Weights of a small GPT-style language model, trained from scratch on English Wikipedia.
Architecture: rotary positions, no biases in attention or MLP, untied embeddings.
Each number is 500 + 50 x the weight over its row's rms, rounded and kept within 0 to 999. Layers, rows and columns count from 0. Numbers have three digits each. The size before them is the row's rms in percent of the matrix's.

# down: layer 6 MLP down (transposed), 896x224, rms 0.0632, rows 466-496, columns 0-223
# up: layer 6 MLP up, 896x224, rms 0.0633, rows 467-497, columns 0-223
down466 111:487468497574470479553572412492549461470558414390487538462509503543475480461443446445537525564530504484589490452517588584465550498517511466456424405419503543489388465432523475479532487429481475517500518456488505497533479486547564482499492511498609453536433465579500481434593563450473425477468461533459490517430433596485438471519536535554451555488358637419537488515537592450536505485520385540533559486564469483448549564488504511504486551565520480565583443516523523394571526511457511470474520595479612420431494560485509581507494473574526482532429480487418515473496530474437458449511573508514456457552536461474545479589406414585528446502476459574485493558553431455548486551487
up467 090:453522566571534507556579457481505495402558493560509418511583513603576589522609509481484503536507512539504570566533566441467499592467552512436524453465421486499573543514418583573541456587557481428518439586578517574533499575578570517521543582597479551493539536481528384515417491527486458544526492479535544512508488392526469531576515429462521438433473452479608466470647578490580571541573409537415512474554512506521510556496476517522573526555529583487506539457495513537401565442505518547491566519525520575459476554532479479437562560501457477595582517557468520481470436522521440501523539496477431514508534516564469548471521520499480460487471391516542524499540520482477450560471
down467 093:522476544435484403420463523601500521482508586454478568489515463479439389516495484483511478435561561489597516435466463508524505434566426531552467491511591452490514554461592477514493635473535484526505503478486474461530485484531465486464469535456537541462505476468576511483618448488518481477466492528511453470444523537472528568470449594600542638444510448398552467496480575526469435471495452384552535553571502448544534443552476486538413534471428432558531470544501415502622540443505451442538481473406497413507490467517476447566439526512546575376476476482567466467439621558507545492483586479516438586497478515430543458541523484499504554523437588482516508427462529481444518387466
up468 109:403410472463393518542459492449453487515451433512431518460552452572489505510448513611470524475450503591494505497514542513513417559550419532500475475410417527522442525454467470476612495425432519641483467437560465517569345509550511577392504557493440586445518483537458515382509507519443533491461478568471473534508542348502508485407451512436559535433371477470525519538505546445454491441481485489465448518470457508491532524459461464571450462437527416502572516498485532495506507501424434478506511518473445542436517515497454488488522477487488472549574505456463525535513491516416492507492511540408586476523480490358497496474514451526556393421509536569447591490419454511561503459457
down468 099:495465578488525527560514511459519477558544526659555434475455513437554478451476517556530481499474595570500514444431505464571499498579501496548453442575491623395494540480410530502518523502493495490492586453490519431541534490502530536483443405453490514509581483592523455518433534510555540490569542604484483577496513514577444565570546546483476605556550432484477452473572495416547571466470456570418479432519483523525413594528411604510533524496510539524500534570491380385489544494469481526560515540553522512469464458494522543552460491517464428579500475528579396527500427478501547457521489484389544522501552553449519505474512491531564444441448505445579515525581579587498570411516
up469 087:509449510544495571516444497445467491525577528479475538508434554537543554586526379477472406524532506543453474671541498482444465478342489456556522459502524521507495447526562539462473496481408537496478494561537569433441456507552592426506541550462527473572549401488592497470524510480429492468551448557527476476468445464551568574534491537553490526511394480502534503482539465580455582511495527559517574504429497504502535544491408523486543562482501476465469482488393545503518497487454418503454528365562457458452490497629461527442585527530612562479544501508499460388486551432422507484561529433458481419525463483538552605513438456443523531490417409517551499523508492496479464551411
down469 089:552504507532550423498465488440494543466485506578447459471501494457513516504558557467527495445520520468501495415504518488550430522528526583454527510512378480461510504450499436546462591475575504491493568567501515547575441519538456522421520534497458551431447502466424625500564491529476477566457503504499445419503542428440526461432601550468521505540605502365441446492462512444497444541539356474436434467509555480495440473497489539530473473478504506547566528559495369458463375455568513551497481487427524606480516589423561531577403509470476449482516435456528562599417440574539447495535432415578507569496470488418460421498577460455429490501532496492471461460423401505486524532475
up470 107:522642513444471538562520469486457467552572463541545461391453479541510527503509478532433457459560454559432492493478472517527494465427558440516554515500561549497487492515510528536438427493497589511495494475590490538460484595552500485571478540469580490504507522453565577442528504553362499470489455528506499460464516463462505443565383568524532461511461489523427425431405559482559562393459478503491488495565514477536496544435414598399522551508589569617514474525493447480470514456500579558507539547543502572346398611556504544547479546547541505446513512487490507452404540494558622526501399477460517523529473509491554521528553503491512586564446514556560491440467492495492518421587
down470 099:516603522477428502486424517513442541393502515475461494611564638424536515482557478425539477459541588428450510512537547451471483487456531541454499461520427559559503512518503528383412576469501473503502507526472552429513561485472555512456538436463496547477535541541423506481496494436532527527601560508587452535452491494493472452467352539464514478483518525496446521480480505616453495562430474480405475546504456499511504566465538520510434472578436424522498502581499553485491418557562465536475538600483443383522564463433563532488593484453394490507571572467488511541577501549535434525514457565557503529483498471480568403499566487473467473375577554434456540469450559469572439565475
up471 097:554514518528536509533468427467489575488577525505405528476512492483461588466532560491501462511479599564482570450572550384505429599439474470476573502402587506372435496463541518448477544429575462496540495518444461602498440506512579509536501496512468523502485440552480617427448469400597495440442503454562495503468475450585541433540437477493560438547559501427450517537538563480517488486501527504435461354520553429550523491562509494478479543410450428500504548475461468490485574508566500546530422505438488494447525431422443485426579516488494478463507453467509495439477557431535448521540476609418493510487479513388453528449526495389555477510529391474519443466500516457472410463556
down471 093:416518542508432529504368476511525518498514455518527428455529588530492446526477471452635505530472563512554465535446533542433471535439484473515413531564428480573502423562492466485536473504439480494426533520562546425491515522550451464429467486477492530521564525465499483565512529511437530470554461462462404342548462491482505594501657539456457439434443564500555440509435445480453509489420500456465541576509490531430533451399483515414469492518516496443561488537528473554510461520552502466439562463395599463473411463536530477501361475487436492514477520489520531506596399558485585509509567533480494487538464453654539491532464534569479550467438434522392511476476539508506544555518
up472 103:544514527458439442594493459534544528416557518465476513547534404525447562491523420460502468494501522452520373518441522426408466499477431552589464506536446505496596519486422541484532557515483467603615570511630471469444510515462541485469490558523448487525443530459586422512360460531444468491545457453450520435504454474586439501537447468525497479528514405474646484470458542530493477448542463424501512550467438446532398495513508485485525468449508389559470536465443552526399465504549476472505516480400432484439481596524437489491566450533453491467547441443490487464610503516451475455454500509502514501526585605575490512384577490499441583503412517531486500566510504539553484496497
down472 099:534563531464566458552459393552329503472557443470443534528518530451500552505557498505533554541390369543568544496405508565604504489536531539541539536536501474545487527550543520564449492450438530604448528613519527509536531531493519517542510436459489555512575378561526526505556548413418441506503492519538490542445574523452423423528464532487578509503452586501491509532475537474576516447446576552495584510470557537497509580496427481460490556460518533422533537503572473401520489547536535496522482437472489594411531581489487463477425525500523421546475495519518614514535544546547396519522568516492494592495505543410450438598504491484521520418528461495560493462483564566512567497448
up473 090:475431521429463550466441491544578507513532609499602414471503463459517438512455512486432539435556539470434473500445472464394480430555466463538431550419558470439543500499463536473500461382509508537456466560515497531466580462419471451562579510520498461481455519514549486559533445501510504502512462535509588494386561477438498470467540555468485473539484496519455505634531447492458525489499465555441534470565406492454447526454495523468360481491502511515529525474514437556499566559467515625436514528423331380479530415553540470388530546567382517510495506582454545436481498569511540500513446503482454478556504512479562436462459474405554470590479516414586482497472462536485454498473
down473 090:529575475557497530496542512487453437463550419448469543534600487516450549480530418521522444451473554463514431442591588525547535515533512579477572550510475510480519496542517303524512568519500421495513528409492475535522448402582480514460477458491511440427542485537474545509435479490474589490460352437551505551612472592533528470549488494466562551442489535529482461393480524449510464486458532385538490581465498480481552516567525479452570500526523524443525462442417473458417461459507542468584456529496569571568538529449488530550472391422586476536422582444579583429495464461485467488449544496509544561472463452449528571527525543542474485479464591549453506520504504490402526426514
up474 096:633478451536592585493608408448519522457525671482479521464478541458529573508463556511587414426544446417456489499455491395574507477492463555461502542568570591492417463482488433473498559469544496581433506452477503564497458515530485529534479508476504574493566466452472595480497500546617571505510466457448465513488468521492455424511521486503403513476503537533543523517482501507612613388433555447501450466541456443548518522527510541590568516462614459495560438502531560517600558530457501527508484502588503422453509493517481464478474529547531481471499468530553524478534526465534472484534488526595547455385464474409514563500470475516590372541545509506509459555585493525450518458505
down474 099:420516478425494479541415562475443540476527475468557519412489473515488537442582424564408457476485544532497428569513460431520461573485535606543500533560603449555547589438489516491444462526460571475531527563539459517486473491521430547565513448487506485526447511432533474506585453575514525425503544487445553512472519483454469510504540461503485437590533494448563463434518467611441499501508579546448466533545639451422450566583416524502546521509416548496426490570496537556501493578512529453537550428462439547613497519531526421557583398469530544462483535542470501503491412459422503483526466542445580479607430520486470532568472462554461561442568438482438473578438509503591495453417
up475 101:471572420479560469525593557527488587487562517441560544577462451479505570516486411414540442579494532463452470526586508521521478430521438484504505499479500486485487414454517543435496610451419512583423452505471370523423560460410508474551437487491479414389443460448447491493481426463524565411457476510481469512488364565440538532467459514517477466472532551529559502469508484520538566506486536466562578452525508489458538495509504519436470506457512444466508521474461493554508450473502501477573466560494450505498430420536537562573587571533441546389502530524522449486510530441407512465419515427473508532553530560441455429477373412534538494400488465531478486518396435429505555497375
down475 096:543544515515415418580544387550451448465477495469487554459466434560487449446422564416540509484456434469474439424561408474502560526626540607441458477433525578528568497579419411575408440619509462541476555482524478530471470563542505509478456491518444531468446574594503518484485528538477523505495489540474498576546422609519442426545551478448516473531416457545475430562508474468563482516458475539539431484528468510499573505518484532538427520438522478498485526545548532537434586456521456502468528444557487490472585508471511431473500450515536550587474533562524533498552432547487372526452499443401460474493459555451645514506587513408463526511444449548487564488496464558474487445535
up476 090:498587455459479384495445640556485583516551474480522510548444556490445427538439478466548449574420490585477467578540487511503484420475549490517388453557427506485418438570480537431467460480548504543468562463538498600525357596471485502560491503474458484483520519500547477546608493482505473537452519464496475464473525457448548532537518417487439523436409508495570541430463471505454572513522516530438520506449492513571455515526478506496580550500448566440477483526452488470530524565452508511463531567543523434531551471471392487565485466522590573515632479414461368552486446445505501548587437512542484487417515393453493554475510469429432504563492560512442482548460387527517568483470
down476 090:534517507461522501444453393484471568520489580478494429418525463487515563402494610525380463441482495453509504544455544487531587488450466553569499467450400509494505506438480449462574556523547497468567459541411518484533504498582468515524470569537527430536425452547470469396537473505481470502504415395566536534487558488480483518514531535475436455501452559482545507448502506573477471519591523434604450469464471465544522477543470545607505482543463530606550546574549431506558516420499515525540593403455534503591471495517622488450543566510513386593487502432457473455523631442495588452503445509538458518491535574430509518398389509565471485527552433486526470545502438530526471551463
up477 097:491474455538451500507446372520460455512463533542434453386440560548532533577505510426533507497482487501535465465473525539596544565506438546538486556528428464535519463425450457503418491497436474444494427498401404515510562559537538525507514438405453508534482424480452571479440460466558528570475499526465419530387503421465485573461437432448487504485401471507523530498514552603550490534508434499476438514515601436495494427408532538469426536454472560509504557586464469460427449467529512524548593505396499502525441505548518387504475446484513536414523434491477486568543498555562502572493485543430440558458476485368420545482539496498386502563530534358483442460491569501514456497507
down477 097:519554533491504417499545478493364402527564516451511521557485396474495526500511495489442471477570513573513488542538516440546479420564513415496501453523559516463508504506558512442542475493499558570523519517524542511547434438519471459559559500457478440443459629480470529484545536601431523547507432479526465329493540577475507485487486446612434490515494550534603472534459549432517497508484547519594487469529422563418474598519531563542432481621434464564527442430518440455374482535502486553447432464559520506456556615421515509516400554469547478418470488540521542481504547452458514484506507454580563450478496554545590506559398557517522433488507421591546503461478510466482561509499
up478 097:477557535474555453481474539541606465494402544512513490571561445447569439398493492428465440561423501474457479491529529514539510464514544479490436576576379520530391524583466568523512443585450495538505340552522441424494475572553485480503577467522456553473465466516479510592577501557492449377528400544449433542373499489576513550442497519443443491519474464542561446481435536498542460506487511527517403458423479420401563462436507508544515462549447383460467520500546513551501519502471411506475465474506473524498559553462488439481454534546512443455546490519436477443527551505506462509402523440508504445466533426463501542440597522475485562595512580564569490486422462509502498567489
down478 089:473480463455470516522441423432478604483582477575481470453387536529493499543472410507507459465451468521512624611463439478461461516467477460550530420489478486542507582504517542466480481363537349554501599500488475608523534465454477478596451541507508454522514563492467526412517478470569506597500532444517578502507468536508447541545523476494540548507524485435556605518577397476518564519471570541470620455490547490501469489536447468469507518527507598577480461508446477525556537449473465465493525474520515479594476408494518543471430534505508554473501448486494463542422424499387525540538451472400547414451487517497414469536499492588563508481543491483521484438501440527373485362474
up479 103:488505539484399546567548414476448384441521459469485556497403435511543480514526513520490410429443496522453444553501515449558389542463517526431540496419486437466459556558489513512506533438557437533557503573521519526524407555500523528506494517478498529498491513470500554533487503439505482498547491393510514468584502549527574504439407540522559488451440468516531536436555507531484576530526455437488447515466457514513449612521576500477507379472479508456529626574494510460522427541495513503496453537516420537448466477531479510336517478504472368470484554535529504513582429527557516563436493569551558574515572591459484472531483449427472435631548474508554537633449530529638488527516
down479 110:527489478471466496510455573508502468514501400492405474553510475542538549533514560567524450424482457438462496467473492504555516541470469470498498457514508517481491526527481476538450506493455499440539639426428587494531409561407427503475476521469514500498524597460505449536545448390445545522448530545562484496481436573494435531550422509499494446426346473460626519462582586466478473395536522480442509500530481478507550485489467451501524469495532516514413652509507493471480476544417425574407548579569509537481515613539572497463434447540448477506459449544438425475457562590437542572589524546592423450423487455479422527438400508484540517471510430423528518464521459578495478495494
up480 102:472443504493490504548472509467443615501422526559474450475570586544488497478487505430443493430448516565567567518443495572505504477486449491504475518563484443403491534501555504540490543489425508512496537435517523493518455461443410483505598457528521514580428460538526531487485518509463525502483558549560415496475466470535434537553469577554440431458513493607514550468466454577573554501454492422442411541534499446529423507456484575488463506460428524499492554577563564563516439498476521620544489495501484510546344386460460444462587525541498439467480418409556502401596564503484444615484510510522514523522455438405386479479485531513445533430483543452502552559548411503422512376534
down480 100:505532465471609482522546518512557568528497478507538524489559624482462428489488436420537595478431361478508475490415545544496410524503431537508471538491510357459517556671537531487569515458511473516492507547579403500612523477432414466488403459456480451587512530540479449535480457504483457441518508500429518456576553493523509528461446529556523482503463523508447502543489449414478462530487552443485564441491492451477642592502392467498460498408487548498512521453497519524539592572565494463561578472426378514469492506409410498489494511450563436502513470485593496449504421556525542526478527515533510554487459539452499524523494576466405560512515574487537508489542444461557553482460
up481 100:453553465431474558516528523462491553511480496470510461451378498493476569552361506564492587475496495445489475452526461418524485544521549539481563492425415489514442436482522505453464519474614554465547525456508509534441503455436554544491475594513602465526542512530515380432461409418446472446450392530492560493552514476406542481526544452518542538475496451494558487477467529500510479523538482381423624443523465431471554502576499457354548476403440451412578482414446502520441576497554480473599487405507498525433527534474529563498522560532499453507565374590501566502488501465471538467484454526476561492414482423516436498468451505470564470493470569552524468499489496437576537468480
down481 092:492493466495414497531453421456568480536558517452523545549503429508557513529470449589545527561529530487455457466636473475531471490485513515566485413459509483520556471533453421508511545487591496475493503470455433566529520465514596455520543469520562494544450445442563579486396425543491364496517603532492495628505471470475471525466517433488500469446489507371573503468529574472524447484505612496548532520546425557491488523504569519350503479426472504489450501453473554480497574550514430430505566456355535657533479509491507443489526458585505452571495531494413536542517514438526440430444542490513510513426497476490447551464414435519517499438487543528555451526622452512541533462571
up482 102:452458509465550538514505454512583550414495452442523519460532480500524447485458432429502546562505510436477450467452527485519474491607440499493523516544501521476487545429460529469519541480414569428452560548541440534481590407518412587468515466525521488389423566499463462453540547591431536511473438422519477462473511490355550575540447528384516453498532514478553522504492605508545596564440518511386538621507544521477442515520506433510499503432588526469531473537501472557511438451476432468480489410426520484458465449395499545521459526565483506432472492394549479510465533523410513474531545522437495444495506487589543446619465568460518516500430420550556540465562420478545377453478
down482 096:507469506407471453526501513524469474447439551526482388485579444568472524557426483435552459489428501543581539595423513487540590572527537471470408548547437447477543450432519490595567366507496471421560555450485453527481533413515520447502492472451498522488524510536471546415455364480489517525634422484518469404512420510489531526498445582516537539509505423464441532478598541483507489476456593516515489471533481468498531576481496551536514506537507515387423506450565472414428477494570431448504467547483508582485394553561449427516466484512447552476489566536440488514485415428463489581455440529535416504498472563458582595469413521456507582477517513476545484520545568551476565489527
up483 106:482530454590427549540555507547588426425433537478511436483526516556513574495524516432445464487580553457514470489493540516385489524504481469430492439460350544486496520506538508450608557513465439551456482502489464593635576530452509496541578575516502519582458529543490499525436530402440520570586511541526413505482469578482473535451444470518604649472520435476459562563496544577471478541437451502435469469497502537535509517456434481470454492517506544515482388478425486494475491415598522508578527455519481545490474565465501530499476571504468595366441494420583431517387446427495440521482522545454518470516510516507458418527440486503521415547509459495513489421457456500529539522456
down483 098:393454562526606545472609556510540576518440516600566533421547516468487370519552591453517504503494554587503451538428527437505462520481575547519462530448446490533536521482365503460532511538499444537545536541550545485472428531560420524402541576496516441577498523438460532527498521488546482442351427578500582507412339560458492522520485503424435486598525633462487430480511520537454503390503522486521465561528433509490527544483574486467577490483489507515514495574556470494526487495537526487506525527538395422532495483501464552554487393414498463470484517474507528411522591517436509559461490550443483457451549505483547490399483501559430509522487525495501516505550520539540466520533
up484 113:578511615508486443427496560494439438498521527394479473578500421531470442455454523502432462480492503436485516503472434443463347564487465425428493453472430476507441535435545529486459511477467478411544614469512490484566419524517534505542422447423481440528470469559484519541603530385434532421456474470485482603529531553457497452566512506393484524532542447494596431497586420492508493475454552531531431518532490388440444421521498438463459483475540526407525575425478437535476560483476529493521454451402491456471427565555518495459495375555514426451471485500558441564471464559456387503477482562494558503542502481427448457437460472528530520472442554548476564461514569517536499489492
down484 097:527442456482521496447537547539464546521574495450444471505575470493521436473485466480424461509487463492509521534478468513547419549454500386506554502551543479454512527469495502437523516442452430383539591433499492516482532547508560463423490449515556430614536506472445520447572471421482508426514451476448517577508520527555510418523466487365511502547466587496458499502450563475513561445484580550511422568563540362394474589399557477425563427500576490486482479394517523471504599442441495525411470458516515552477426500547551612458453616454569452430422518495539525484529571565531372549541531473497551541507469451466469495439507486481440561506524476402523549480420515483520456517478
up485 105:448510517508486536574487464540561501428499563543569465484587464436451594507527493532499520466503513516486440445541514477461563507509481429420519479562487575515428469485355444409407464483515558470427597489470491491457623483510424545513473526499520543402521455431459547511511593516474547483509480576432555476476505501436546503501483414502509500495423516470590525413488542451440509532533543473415556607452556523507481470476460540517521527448501567536496462478388449543471476545476448500514500538476375527462431544466587481469481529503559369478501507439548513472515524472493523652476560597404426507484395559501595524517474474507524510376593482460516495547474501445565605479536
down485 102:419450440476494550560517614513433515537469558497478421426468409415519506527514563539570457468463448487445607566582519514589511472532480460529414565534496521499518475440430480558433387419550509526488452516505532396464524602430461440442499575533495538476554518498527572440525536476513471595456398511560536537466494484501458500504465514517462518546534420447543566488501508488511595423536492536505615537497427412440471611490463475565428392421501500505436548436520512555546492517524478508467478589448425547530478558462546462533453483523482564463450478498526522551555522523375548460419568488500537507511415561489561515534458545452522499409513465417478524534556533512548448606441
up486 092:407529536597584555465529475489517512496530464525427454499507532495471450541465512437543516568423478489452443378566534547395432503526528410539568596525436514499503454498499434482469439552585459489494527539469584599436452486481524537496527488398363534410425501570521508488598496417481529405501468525445483536512473430363449548591514528435505469538471561558562484460524520461500552486479491469534498543542465565524550533491482590447435465559384465452544473479526537537432472482444529484437463421455492509476529491483569503487590521392531497501532507463517491515504458553548474473503499522488431539555531592412515515497505523527453510511556493616439496559479467590413462521353
down486 093:552411460509380447512489475471514544574457432511530476522389439480518532499506401577538541443550457483513463512467452551536471482547478477565463518477482414500550500425432540662513510494505534448481561412507344559535647444491481493485434487544541450506513403529496539523529500575561522496445437515440521527571471587508448545428478488508425468418508449443504509633505478465529551494505451618546432435547539478497396431516461520459563510521492488486512580575484515539573470407489523429542474439491492564527508608569505452490471461539515503459483527523564481519512454406452567482516581504512512428485558505565472539542578461498579568553495507493588480443523491563526509482560
up487 102:467513520469483486423533532533469530551532569600496492518483420447528418520445493419546483429486411576569582574487525512501473428439385480502400483475500374563520515502494402495502451453519477502597547472499406528543524534512542542488370550578508528498398550526465437416537483457534551471464440516529464513573519519505606547526526465472491499496483623450495521394479522500511402433456502498515484537413530419487518498496555492459491460614524495467531482491501476487471496464564533493489503529483470519502531554497511423572543394515545581512545514505460554558468641460432583595534512570488514509540636431531600552572562510501543581480463468529443490484447491447533510434543
down487 110:491533501515482532501499349535439570574307368505496464616506463492628388494588447449527462590491580484476466485465474460499438608521507483430495429519493476502497521533511529596411462420502532439409534547465421553531544448507530521499485489459414511569485490543443567472500480487503507557485430514505443427521435497489498557414518460474462514421469602454490441545472494531476542492527513471429481447466507464551510475523452571557532385535480525532496492415525443520491481503547565568449494550417572479451592510405548605562548461592463486446573445547518540464456497524550530444485576527435525477475532483525522544522516483475525574493534497495501448480454461465446455549521
up488 100:511449568548382444509515482518455518516519432524478539462499550506402482473512493454445538608502484529425527406369506568512509553504497506401539480441510529530510530482449537555469446451519501459524592490540443533463563441468361453478530496507519566532470493430575434497539571479457624555402465476587491435471542562537474472504518435514446501484437489467488468491575532412493518503511539515533513594503452501465436491435517555420508490439478574443528493424527602507450597389428525503481512492488479559499469484520530425407488457596578500553503485469466472495443443478527518582515446534417521469482500358461483457416396435430437492471412482505525472479517492549409454432573
down488 110:450563389470525535503401440461531507433409451414512470461520531424482429478601478479531441532490503498511503501536469553443492363513479522482590418543597504533502510510464502547547402477553543456577555562562464467594556532433434542488496487522559491468531539491477453483494517474507453566536530572541430507565418520486445509460527593523552466441432541607464390530452486559472513429500470507550479606455514424549536493515556538495484519478486538536424537480494430456488455580430485513460567363514508531537474392484493365488437525452522470580536536430434560512546501562513524533507476608542518484380392492491448524488407500497434510496524480527565464460504506481436498568520
up489 093:498512558554497486572486577575447586471511539539482528527576481450468535516456524414558534413528502576464497555456417557415530564537512468497488458514543483465509394514532432552578513443456444559469491515574489416512556416477476461586463507496531506504451493464483501536519594537496447599540590528499492539409470347493547442542565429470474439529631504407478565456532509581476590564485415508568564539519545473533426518417493513492451470454529535391544555510472554563520479531558495499480535495471520491455482491428497473435565497457466517479418511436480509559556413522520514511473496456469587476574534543492462436486416433508473577488508480516445508702487492583513503535483
down489 093:501578490614513557498564518479539521499518469488465468455406494542499492536533600520496509462453523496365462491513489510510453439587482544468504497443551442508536513499483541587458457519508559520486446513518519571506558560516505535467502416450388440460481432545491610534461475502526465476441560528530546554468520539595545464573469550457458494541409537512571442484541390517473447521414588461538373567520433507398545537522456555535554433570481485521463569418486600481428405455405533601518469423537612486443545567568552462465463458569495543484415458496447559467503467439453511436512563535491513456504478408533437468547537474476507487429559443465523488396473591549533511488477
up490 104:442516543423464480484509492529512568399405482472591534510457499515451442410503519482546478477455487425522333506510521371519530449451584487497515541537480522510470489415461467495400548471448455525532464498531383513569543507550476572407512491487496462544413550398488435401503511496542580463579586539414502532504479471442466474509464563473590462535403486523473535402494537465470505480519536520455592545441445376517517482543515449495479356533526439588523503521547503451467494487463518438525411481530478461455409524510521468448512444423538492516487479535442570423511501504508524596582425537542556520482507557511537436509432404477509554505500471496540410410461518521481592534496
down490 102:519561559545472591495546516534556520549522468486525575553543536487402567436538480517489521471466524537506425509404493413466516548651573547380489497556555463433478455564535539474606436528512500499600507497444391528481460491503538497589491479461457484550479541524504534604518470471463507541456422492528515568478463566487525506517493449491462573502529539584438609525476501410533393524597497457516474624482470523449525467493581566490434425491529559526521421547540480451513493567435614520492575549459451504462526592462567518514559486383496552477500453494529511563507405551498434423484487500498473445495487480464494537435477500457429480620472442409555490496432436542570478456500
up491 091:485605596477481439448471428566486489487492496586418375399532505476553577419556476479575500431387546535514576532468523466525499582430521561479452547518496554476581508444512395434538608503481525511525486504508536482570506501450490506445560437435454477563574541525434529503469522448459525537421502604457467357516558493533482528578559521482485482528442516528516516489552507400510476542496466616577439568589488433460479494510474425551499532483493443468485504466477497512576463555532521597466468437389554578431507467508532555435483515583561531533562482445462545454509502492504519527498411501488512446438541529509467502618526478425437512416529446490497566501410510607502511512513
down491 088:526533437481472440484614529444485449522519558427556531466487504444515465499487535457525488536491519501528509461468454489491598481525475504597479456420486492576438390476448579511443546563423513492417485523427487562564489537602494428577431602552461498476485555464496529406521600416430442448583599536482474497493539487521481394527497551539480460504548441407492554579481458487500494594512405433438549565425563531512493431594468485502486560426493522458502400491407516510514559565466465406491492483516489457449535557547515512571447502503553422510485492529480524407537512426420478582379549552496501542474563502510543614431559510392472492431493455506533540451538521476462527531509
up492 098:521562428461616482533493484482499547496600547577477540398455539507523494509465539459560484505453466444521498430595440473451554504485554499479560473412503493524562558483524531542429474458419508554491483509519533565526420480519484550485494457514449569524452403551486588530509424441509470452422479400405522502601478497416443537457497519527483489396499467479522493443509454528417538456458464476426440446479498463428480431471511486504450453498525540513482519488482464636424505571433472562466504486428497495439441556473516415409390500473508490436504405536436468458549603464531558512378456524429537600579437478488469527563524533448520487522450453502494656415516470481465544403514
down492 090:506567468495487503463459565506460459576456358483464407579590486469516451474512490477516524554416564531585462526376587529489426491577445543490486410522514484452533437458514507472424557448542462450514558430491454405398505559537534473556498549493583465514486403514507444425438568484471443537524468431529551554394452526524491465551522446537473473513440500575437509553506488526483478537439570570530507469493465553554501527476531578439459550536458518499509458553473465492535472448522457442513472527441492450517470458548499550521598554512504569542475501474510634419497383508454497480560545500607458429536542448457507516412540437534490476528595477537497399552353442459566476558508
up493 091:459540456488596516520472456534501558468504567497539469486459585506488547402506409540523558477425502469505486479523488438435453543527521499487548507464539547533495492554434602529464414447471453447524567508510466492466441512508501423402489516425469550526508520551467578431488526487520484468557475485546443514498433473502527488495585480538482462487556461470614572401519614472599443484409465555528435438488541480585476492576539435545560555469487500473568556470446560537452507545430463497529512536549380347495595464564586528457547449540467540394436540494415488500429509568523499509581470532532486470469495598507580509467544474534495511527520462477473514410678623525479460493479
down493 085:447548488417493552505532565437520554558583468523487549543515397505479511586504583442413391564542538444505520510503470529503526507444504542484536477530423489511487495418566445454586591511550585530565462475537502472519525452437531589537478462551566417404541506402437535565484541508492515559463557530514471456544595545506456545504518498480523496478443564470449500643511372506472506502492554399569531578545478514441520522414457519458495474567531520528548475566553452432571529429445551527483466434444575614467406539484460548619435536472516499531603485528554455534503521430448504532472466498533595455580518506564421491464523494487513514469486541463513451550416451580441565522488
up494 098:465541424456510528534515438515470381588504435538450521511513487405578594517581523467483571525429618497499607449520427478511557539481497553558499443525494576560544529486505408328552477525503458476436502496529542529450484541523512509486557599588571602502535478582489548549461507475427490596555459545488470440484518525427517479596447511555504503553445557467533460460566542509502576544464499452373525575512495535500501475536591592495572482463551469546472612443464546443526567464463482529512517558513529521412373516527507500507511506538502502537574471482531482563424537545462581499537471554533500507532533548419435496475488570476542507559547558566491513600470411520482496438531
down494 097:528406580513521578449533500557551453542453538525409453472413496488471550565460582531593492438522498515479536538440490447510460513519523586539511385489474520481577457438455511440610567558469503419468447499546587546534472460512494435406480463455468512535459428407630411512493516457611493472497542532530441526572556407480529578415399493475524359482557546444429524613458447508575506502441484521450511536540458506369516482533543497455422540564502544506507474518491538429397429541555518523412513488491394486569528554548479521556545556500509509566516547514541557492488481517541527522524455434540531478481506480500429450499510471442479532535447544439476545448479493455557501592470
up495 101:507640475547503448510504514535452561530370518507449458519487445481504536502538412519513575535486498468478497519562486584456438518477532441453484451450479407574502487541477519614419472448557507427403558587453566496573488512548487367427510492413542506585538389473512549516564543511503531551491443566520489410517440455510538581571461527480392513491491445502484517470458527603554480477444527579519512464487478511500509469492445560548558411510499572495592639529517479498488430462492506606495524475552526426634451518449401448482536454424489528462608522441471548395499530539446493522446563409484518517414436564460475478507506499476553509499545509524530535493485463469474536526551
down495 105:494483524484582460520495572484473508481456516540585467554493516338472514509440537466520413413480499503557628525444503469493558403524513495525558524508505471630446514487537488597512519409548484541474570483505526500473451543460498456471468496421481575503524501519455382430505518485516461514457454504518508372447484493492423462517478521488494478526537505572616494474503558622505532591485500505467479496528497413488504524553508449539565454603538424535574596562457536462443558585454441527401514464433475509446432383543484494523497505432538426507598595423571519589534496530533456517487510473542431622542480496417516524454585430582385488473478468520512513520507516534484463480472
up496 094:453510432560592448492530508479465462511513548599509431534511542488507424527524469547474490550424565505599522563467464521482482454454511448457496436576479405484428476517560492515537498583487428495439548403448480451483481515411468432481538605567495478535532521478442496434451538499505425385522471473485493572475508433431551444515571453590467523496545530435465475450476473406425596422415514516563385447489473427536500562529500480532541504465433456542474474407470446439500480525461459537462480414545454488382501502455485403558433495426476506474545400552608460536452499499490452489561554508502471385527589455552547427462451431431377519526427536508472512475468459528449497462494
down496 092:438457526454387519389464518524464498401563542463447520423460562440463457442575478492491503511400455483536505511571486491514521486465423482544490429499592543526568449497521492407522526494477494521491551513424451511518546478526524694466480398431505475530507496474481500534523550520485610582511487486552519406444511522426436553537528489487490596416467397455568526500464533565493488517434458515503445483496490470453502402468491520500504558439388545521526548589537549557536440561551533474460521584523557489611486493484520365515524431511450442517531503435505459479514430488509459541563614494570499398472422518542596586496472561517483449527543521421542479608515482485464504527522
up497 103:425517477521489455553517429525493487522502573541471523557623410527485505474535456443463563575420433483482493492454464457482500461433523433469502443507527550465534547518554424526508489446395486474509610450526431527591482495482499579591517486537580436453468471546484457572520455538442480430481399544419430459468441546513525571402488433561580511495442422470511497574479518575454453525520559497507437544526462439549495534524556526364519456464447443517458502521445503555477458550493478403425536471538551483543481578521516617470499569398477539462492551479613548520436508424573519480470504440418469544571571557529480535463519423524574441428427551572521473428539467517505588527447